python train.py --num_hidden_layers=20 --hidden_size=384 --num_attention_heads=9 --num_key_value_heads=9 --head_dim=64 --intermediate_size=2304 --vocab_size=8192 --hidden_act="squared_relu" --norm="layernorm" --norm_place="pre" --norm_eps=1e-05 --positions="rope" --rope_theta=10000.0 --rope_fraction=1.0 --qk_norm=false --attn_scale=0.125 --bias="none" --tie_word_embeddings=false --parallel_block=false --init="uniform" --init_std_qkv=0.0203 --init_std_o=0.00262 --init_std_up=0.0203 --init_std_down=0.00131 --optimizer="muon_variant" --learning_rate=0.00126 --lr_mult_o=3.0 --lr_mult_down=2.0 --beta1=0.95 --lr_head=0.00407 --max_grad_norm=0.5 --warmup_steps=200 --schedule="wsd" --decay_fraction=0.831 --decay_shape="pow" --final_lr_fraction=0.0 --batch_tokens=[65536, 131072, 196608] --max_seq_len=1024 --doc_mask=true --train_tokens=607800000 --max_steps=5167 --dataset="wikipedia_en"
Each number is 500 + 25 x the weight over its row's rms, rounded and kept within 0 to 999. Layers, rows and columns count from 0. Numbers have three digits each. The size before them is the row's rms in percent of the matrix's.

# down: layer 8 MLP down (transposed), 2304x384, rms 0.128, rows 1191-1215, columns 128-255
# up: layer 8 MLP up, 2304x384, rms 0.0675, rows 1192-1215, columns 128-255
down1191 105:518477477490455521484481510521503467508479526546531480499527528482470547486541527513483507509480467488484482554505518499489491503495501524520508493488519463515479492524466481535505503516462518488484516509506483524545484456515499495537512495479482507528468512534490568508526509493522514510519480530496530492459516498496498539516499483495517469536488497463488501482526474496493468520466
up1192 097:483493475488490533473455509478501536511525539541525524479496463450521532503500495471477475482484504467496506508532492545474487487517508497494524499484481516482525533513499526508533472495561495494480479489520523444511461496493502519509498539476511503531530526530528476486483498486551484525537479485510488524542513490477488534453493509511508522508501513513508490462461531523514439512506
down1192 103:508497480553523452519499525497498516526510492459493473465488523454514498489516498508513505480526446520513529514494490541501496489505506501507466467494545468520467476501464529472461515501513508467491506537518499527486465447443487482427560470480457488512490510515526516510482537496526461535506535533480496472497525548488515477500500541514522475480508505493509506491486502507492524509471
up1193 076:502525451513537482513484496535499501513511481501486551507473506533526503538553491482490507497522515505486528502506511507497486491484502512542508453515491491523512531517513501490509499506522516495482533532508505542500503487475494456465450508483519495525513560501499496518483519519497536527380516532544485478520503506473504506485495509485524508531482503514470489491514517481484509477493
down1193 084:495513494451472521516521513516526521506531539487473470485496480512527493476461527497520513509507517495463556526496460514494493490475540511544476484483507509480510493485514508479531484495513484515482494539490512485474523476533499522512476567547513500513477490498492524512503513493513515542543501505477482485501527494496489501472523459515495480514506542500530501515539516504515487508510
up1194 090:496479480527473447481451471506479472520478495507439503476464465502521520483525495506481490511457492466492507500510505483495501520471528515487489479517495526506547496490506491534490476540482509523460525465504492536520514527504465493506521538514541499505473520485498512504527487551513495502484537565535479499489553493515500489458540470523494477471485507530467482508460474488533513495537
down1194 099:507475524570465504470455509513508546539533499497497520474516480437509493529483448508505531548512513494514534514486501509504514502488491515512478443502478444470522547473497499465501465538527506466519485495529518465519540507492463499488507484492542511494498515508505524521494496510491497501508515522505501512465470471479496455487511505484542467519492503502481514512567511526532478491515
up1195 095:503494520486465513524443513491467501456508475522476496510497541503455454493510500436521494472485505480510426508438508538474528505438475496518459514546517496552505497517492521510501514537495498469526458491464485479472505480445483470482483482485507536476477514525487485478478535507518468519504504524513522528511546477530511527449499499487516498489506494517472493457486480485502478492463
down1195 101:488490478503486512542492477454476462466522482457490501474508487517487507493445531562456462489507508504482503537507490504486459467514472526495474479470469468483488508495519519523492476522494501488480506520490516498510488515512490515470482503474434464511465484543512496468509536504545510512541517496501521470479515499490546538478481512485521537499540501506416485525502522471514499511470
up1196 099:530478467503529512533477506491475451504490475535541502496485532482509512526537485540479522501495529465457513482493489531461475481517534459524521521444502488484456510491551473518458491502506522513513496549488479456490500498496500490533522492524508507576481521461524465495514491494473520499483525493507510501527475479541494490486487519548466501518505542484479520465497493482525486510506
down1196 101:568484500471472498492472456495535513495523540452447513486494455521538459536507531497512480481544528505494503491514514501512523517500487497495528471489473492508509538550498483491486528504501527486511497490548519535529494524490509536487525558478502516531498479471495437510469538512506460525464460497526504445522522543561503481559509498488513539514518516538527482484519465509552505478528
up1197 111:517501506518520501543484498498511490517447543505512500456501502495521524531518529503511502507476512502500494506507534540505463498486502498504479478515467470524476464477460521482466521494490472472491517492532548508551490469487497467487459512517554511453500497467507484521495500477539499424484550503519468507487500483516508531514525473549490521498505537524519484515548532498481501473522
down1197 108:498498507510547494500536521497477502468505472509494462515507473512486495527509504441484540529553492520504493515524547533518552495504521495508528504485516514487491486516508487480458552524471492521526489485502490517507521497438487520510503478493495461553456488468457489450481437462514509494493529499472502508451501455511459486487484495497554523488515466483487520532489508472458505514475
up1198 093:483469502478516528464510469448542541514518483463510480490485524499510494551478480523459521538509481526511467437498487442522582542537516565502480499477498504527483469497489539516500478476509514540499483548494482495478518508468505491480526537488488495533506496502488508516506526544470493488470539470512510520513501494486492478512470474527524510513508531507486458534485505506525559462537
down1198 090:487495486509516442483518523471485508512512462473474496523505532472534508484488487517523466570549494508459531535498497472508454514497444492505505461456496507507476555478484477512481521518462526488526477518496493491458499497489462491470501496480503491527495464532496475488506558472526485485510477546489449460500487490496494515495508479518521502539513546515450472493496483537530501528511
up1199 101:514519514508528505457495529474492490547498487479482469527535529484479550518535502512481499470511471495477511460468486514529511522540520511470489472499489519498486514508512516502477526480508506490487502469501490489537550545505504512490490483465506470488487500461548476495522505482512523484500515485450485515517456512546466512484519478509533506448486522509516498466516472503503526507533
down1199 098:507519514493458470533507544508492511470492504485533488521504499516469533470505480516543493522437479506522505471516497501529510504510496516476521472478492531478526485480480466515499490483520548434513503525510535560482465471508540482524478506510513503521524516456543477493501449532495517499496517496506492507488495474514544488504456502512499490485536514493500496525498510521492508502513
up1200 090:474525548531516513490466495523463477530499505513515492496492503459498474527513482513491493495524496497491464444485513499427501491531519506497505541526508523497506509557464526447446465501490496435499543540518520490492492502514479498521486493470513516510526491536529471486515493525487512489464498477490513474506527473522486504499520484484538485500462542493505474461505495529524532525508
down1200 089:509532505539501521542505489520507524532504539498481515493501479502478476499498517454444523510466438481524441521548493484478520454520490466543502501516479507495492505505489538518530447482506491499454545507553482510504463503492489469467483468478504543492516494529494511517527516533512521543503494529500506527442513490521502505494476474486508486517477516510522553503472485494500491532501
up1201 093:475508511532518456547479494546471568500476502522489507503511530513452532495494521511490485527465533526523458510471531547494465488519511483509494477506500529504495466550490463557489494515481479449509522487459502501455538460492482505472461493472488513514512496515486506522465468489474471509490500481451509491535538486500485485513499482539486509509494550531548512486526468516501464517447
down1201 101:457498458497526488504507490502474509478489481480495493508487534502499494478538505510534489509477491545496439493473500495526448456474487530530467479492487478468509482499540487494512437564460490489534503517486504556493447450472498511563491513490543524517516494500488497506511518509537517498494502473538507482477503472538508528491531480534493513495463478510475507523476486509469502485534
up1202 105:490492489483466495445550525486504493484526515509526487476528488490451523487501488464544505507508495492495511503492501511509524466520483531503476486484483523511498508524492478517516555530479452489538553489536463540469485499519494504500478527488477524498490482482511509499472479531530505503449511496498494529520516471515516506466512488487514478520507479466486494530486480537464515536482
down1202 097:512508498485505509487463436496497523539538476456485508515542504469494491511543491490483533457525525488484516463455557494532527513489468488500495488502539497468481512479466520485535503459513536488498479522503505499484501536459508485522530479453491471517472559504479515480522563513483521476517478459501503448465483558496495510500496496481517532561506499465516484486500522466488471488476
up1203 106:497481513512490464473468510486507490490502470500495468424505495514538490508493524480509505389469518488496511469438511509515512545531475457457503502492489532499528479487489531488502519488484542531512519514511491491563514474497466537516515552495504506578525528502522495477512510491444495488507491495461499547494463535496536521491514497498477488497522518508495501489506475523467495489522
down1203 086:483508486478480497467518489497473503505525501531524529494492517540517449506516469525491504513530499511556490501497490499522455483510457525487512509414525460489521488515510491470495511460494482435509488487541510501476450478460537503505500470455550452527495525513522498508531505500494475521519506502468465459477490471504515477491475515497512511497542487495510517512483494485482494523525
up1204 099:516516510510518499509547521511480508512502484506513482462489509474545486499514544469487513495508524481508522531487493551495479517538531474470503496479442510463485534538457495502521474501517523522500490480476490484502541479461495518492465453537514495490490434513513472488501494506500522514489546446549551507494459480518545546508495484506503490496512499502491530507492464428522496492483
down1204 099:526492502457485515504503468514491499524491488542516501507488531468496445525536536521523481481505510545473495491547469505512548535491513511537501467498529496509503485472506464489480480529537473488501529490496526509521529499460538495534511504525497538458477488501487509477510513520495501531461500512500492530493500497504527507474524507469497481463502538525462530495466500473510474508488
up1205 104:461482542512556492468493539558525484481484463502523490502491495533490483511505504488495474512513502470534483468479503520514508540492511489453526489519488509433483461520470489529480463565476508481501558498545474493476503482460492487477493497485497452504495487507537500517477498506456537471504499519507512531501483499520528542515453534480545512536483499466491500502534498534491543514484
down1205 102:470540508483511516542482503532574482519501506509460479484479473477521497491514485491457507502511505482533497557515511487515513490521502497535494468468529477509525455501521469524518481492536503500503495513532519467500488521461473455518484460524495512505469519508461518507478499499520533450488473490471484468494470476473488491485491477508551517473430493484460471494492521491466501472509
up1206 105:505516503503536459517479516504499511489483506530470505485525508508487480473521490484506488491504533511453499500516490461490517483551506511494486463495550449496525549537507564463531487501491459464489501494528499501487543515459518464546500503464517505468504511498487493494480504520481485501487521484486506502511521445495530553495480496487510510492512484503529467464503524464498520494502
down1206 103:467501489500477487521468541488500518458510499526470520540518482529510494507511520534491509518483552512434512457503497499498519525535517503495490517488544490507488533497488513492529517498517505496532490493476494475505497538497517512517503468451500500485520495515465505467514548524452521472505546486473506509479498467486495527520466501459520469545466462486535496499512471483512484526459
up1207 074:501480518460452522480530499543471485484522498526497497525501486477497528479506473507507551527487503492532510501498504495493544460501488484504515494493478413489482565448472486490512484486471528447519502510518506474524546533523509523513528486516478515486494490534498475468500459474483495507497478517482493480505481486449477491503485475487519440445493513447555499493491510516528493528510
down1207 082:495471470483472474487469467458483520511457466520507506450504466517524478457482501506507518486472469524478465512562497477511484524523475526519498516482520499518435476436508532501552506525461507481571475512519493503459463500523542503477496517519466502471440489529512498526553532491513539492503494484500510511487521552485472477449482472503529478500475515522527493511503464498528490495511
up1208 083:514515550466499477467494475534457493506518504488498450538504471481491495491495491462455530509522487506488508484540448507460514505514487495498518478486472493497503506511521540481523518507522493494453498425518486457464510549512471494523493506512484517465491501533485536505450464491530474524501510507470476488524458471512526513439509516499510481536518523482511544496490504564535504503492
down1208 091:457516504500508487496509517438503528489487536476467521471471503490479473526459545514512469524502499494493535532495525502491533494500498496510493476547491463506415490535471448523503505539499543450537458494515464501461536518505474426515509482518513473547512483525536473493519509507515531500481530495418484525505491541509502518480475463473527505462492516501481467538531523541506441451503
up1209 092:525507530494438486442524506480492460500476480487501462479497478508489475494476533520492515502471514474494512511451492489509480538526495450494480496521532525549534512509463542473504533496472487525478505451497460506471486501494515502517512501534460529493520531486484517471505499494468475485482470523522507498480486475494489504519499520506502496492505476505486504444486522489511490540525
down1209 087:496524513524493444475500530498494549426496462514493531490497541487498506503480514479501549475480515474466501488510514479530489485508494458454507499495474511479475490481502478482496518563508536546502481466524492471516495482499483521483497492470482486535509501502495532480491449544464503500532514512466514546504477542528521478503537465500468493523493499518501512504514490524458455499559
up1210 088:510506482511474496512488520511511479499500489459490488510471509515474465504504511444473486505515495553513510466481548458481519466512509506565502489518510500512515486514509479472489528566501520448507476513518474564505532524518495509493512470496534506472491503460478469511457448494491494503510490500479507469500500515450505533513504498516510490499514534520518529502504500500493547532452
down1210 090:517507504464495485490519542469513522505475488509530488492510493495496534494509503534527503481494494510502533539489497484478495514498504498522476468453504510495464489474473482499485428508498517523454465485495495493511529548505553526475539468493512537504505530507517482523481500498467529525548524468503496518539458516505480516507501518522514503494500471488507514518495497494508468528530
up1211 094:535461506489530502531430486533518552477558516466486482541517502497529484470486433518517494495500483505548546498457480493468492484506528487495493487513537494489500551540513516503510458514491478512521524539476491509516522508464516489475499494463491495482525507526470531519464510526537534505503461507532504489492505554510462518463456544493499499515517511504511500490490463511479485523468
down1211 098:531517494530513501518507501479540474515526510471461484482475524521502495474504474520511483519482502488515501456472479519526515509510513541566508504474521486506535491487517513484523481555495514520475506497509527479521470476464471485520510531521484426429445517509543497484479522484513484483471529501513503509517520476512532505462516496510481455484510519499532507478511482464505534500520
up1212 094:484499458505510484495506516575513549479484466510484489494520494494525535475478491493485469470472498511545491434490477434482495496510462485499515524514468474477541449516501529508527506488529486493487464485497510485516494501469486492463500469487503485482477468555512458513532504503488502500469526507542552500514522478530491489507474522499513511519486472469491547454456508505466521504533
down1212 090:467484468500483531475480500479530514498493469544518494491479515498503485482528534512474496501509513491481532477501527472526485510518489495517544531467480527512504521483493501457541492450483524510522510498509521516537518518497534515494485455465509523520486495519492453494552563507444472451469520523508495505549547459499490510502505527491532500523485513498474549528503492501492534443522
up1213 097:489470505486499517498520526473497487530510452498494469495509491506474499501472462504528483505537499502507523505538477511474544544485507505484437474501502496508518507496521504549484477487491505522490550483493547476574514568508476527514452525526515521506520483512530448537482504471445482511516519519481501488535485523478492492578503452478525506478502462500481530455478459518508487491476
down1213 098:482554500492535498524490464513490484500478474530491505490477475496499526486481515528501520510490491525527470541507528473502536491497516504496519517498453507530488472469507531484504500509495542495529434522482516504474517498519508446450517512511480462499494499482534518506499554515488452480493482488494510477533525496499544476460546518470477511514481528454547507529489497459458494487463
up1214 106:496528489459507535490502490485499494464528546462507468520502472516445535494507515491495554507517501527502550521497496471492479510497563494503556502514532453502519519507480489507520516496517516509515503495445481439464523540486533511465455502514463496510509551496530460456511489498527522500475494467522492503485481495501519471515442506520457518476447447504485495492489536450530547519475
down1214 104:489504486452500525546471499479516485539487459511504480478532504454505514476518496554510548524470517501508531474482475507490486441483524464511476481516504515495573489488540542453503492481452534505538549488456517500489523516465467475523493496486467510515480525484422539494492507465468463493504497474489513481502499523453471507521520516557485525540520492504490501514523493481517497522524
up1215 105:519498482553505525471501530486536492487522525476520510484514476484440466505489500523448536477474505571451552473502461486501512512567521498478487491495500474504430500439512501493488516513494511506478525474487490482508521513505524511520529475529507510519519471503496489443441500489454502504492509513549525515515455485537513479501482485488488511473475439502486489524523493479489479476524
down1215 100:471555470515509505522511493472521534498525474527509492468526519496529475490505486498519461498474481470514516506459492491483479520494518493466468514484533502519536466537509503498471507474486508520504514491472500508467467485512528514479499517433488508510504516524514497471493499520455450524561515529465481521505518519527545550509486543480549525494513503454535514423487495489524525506507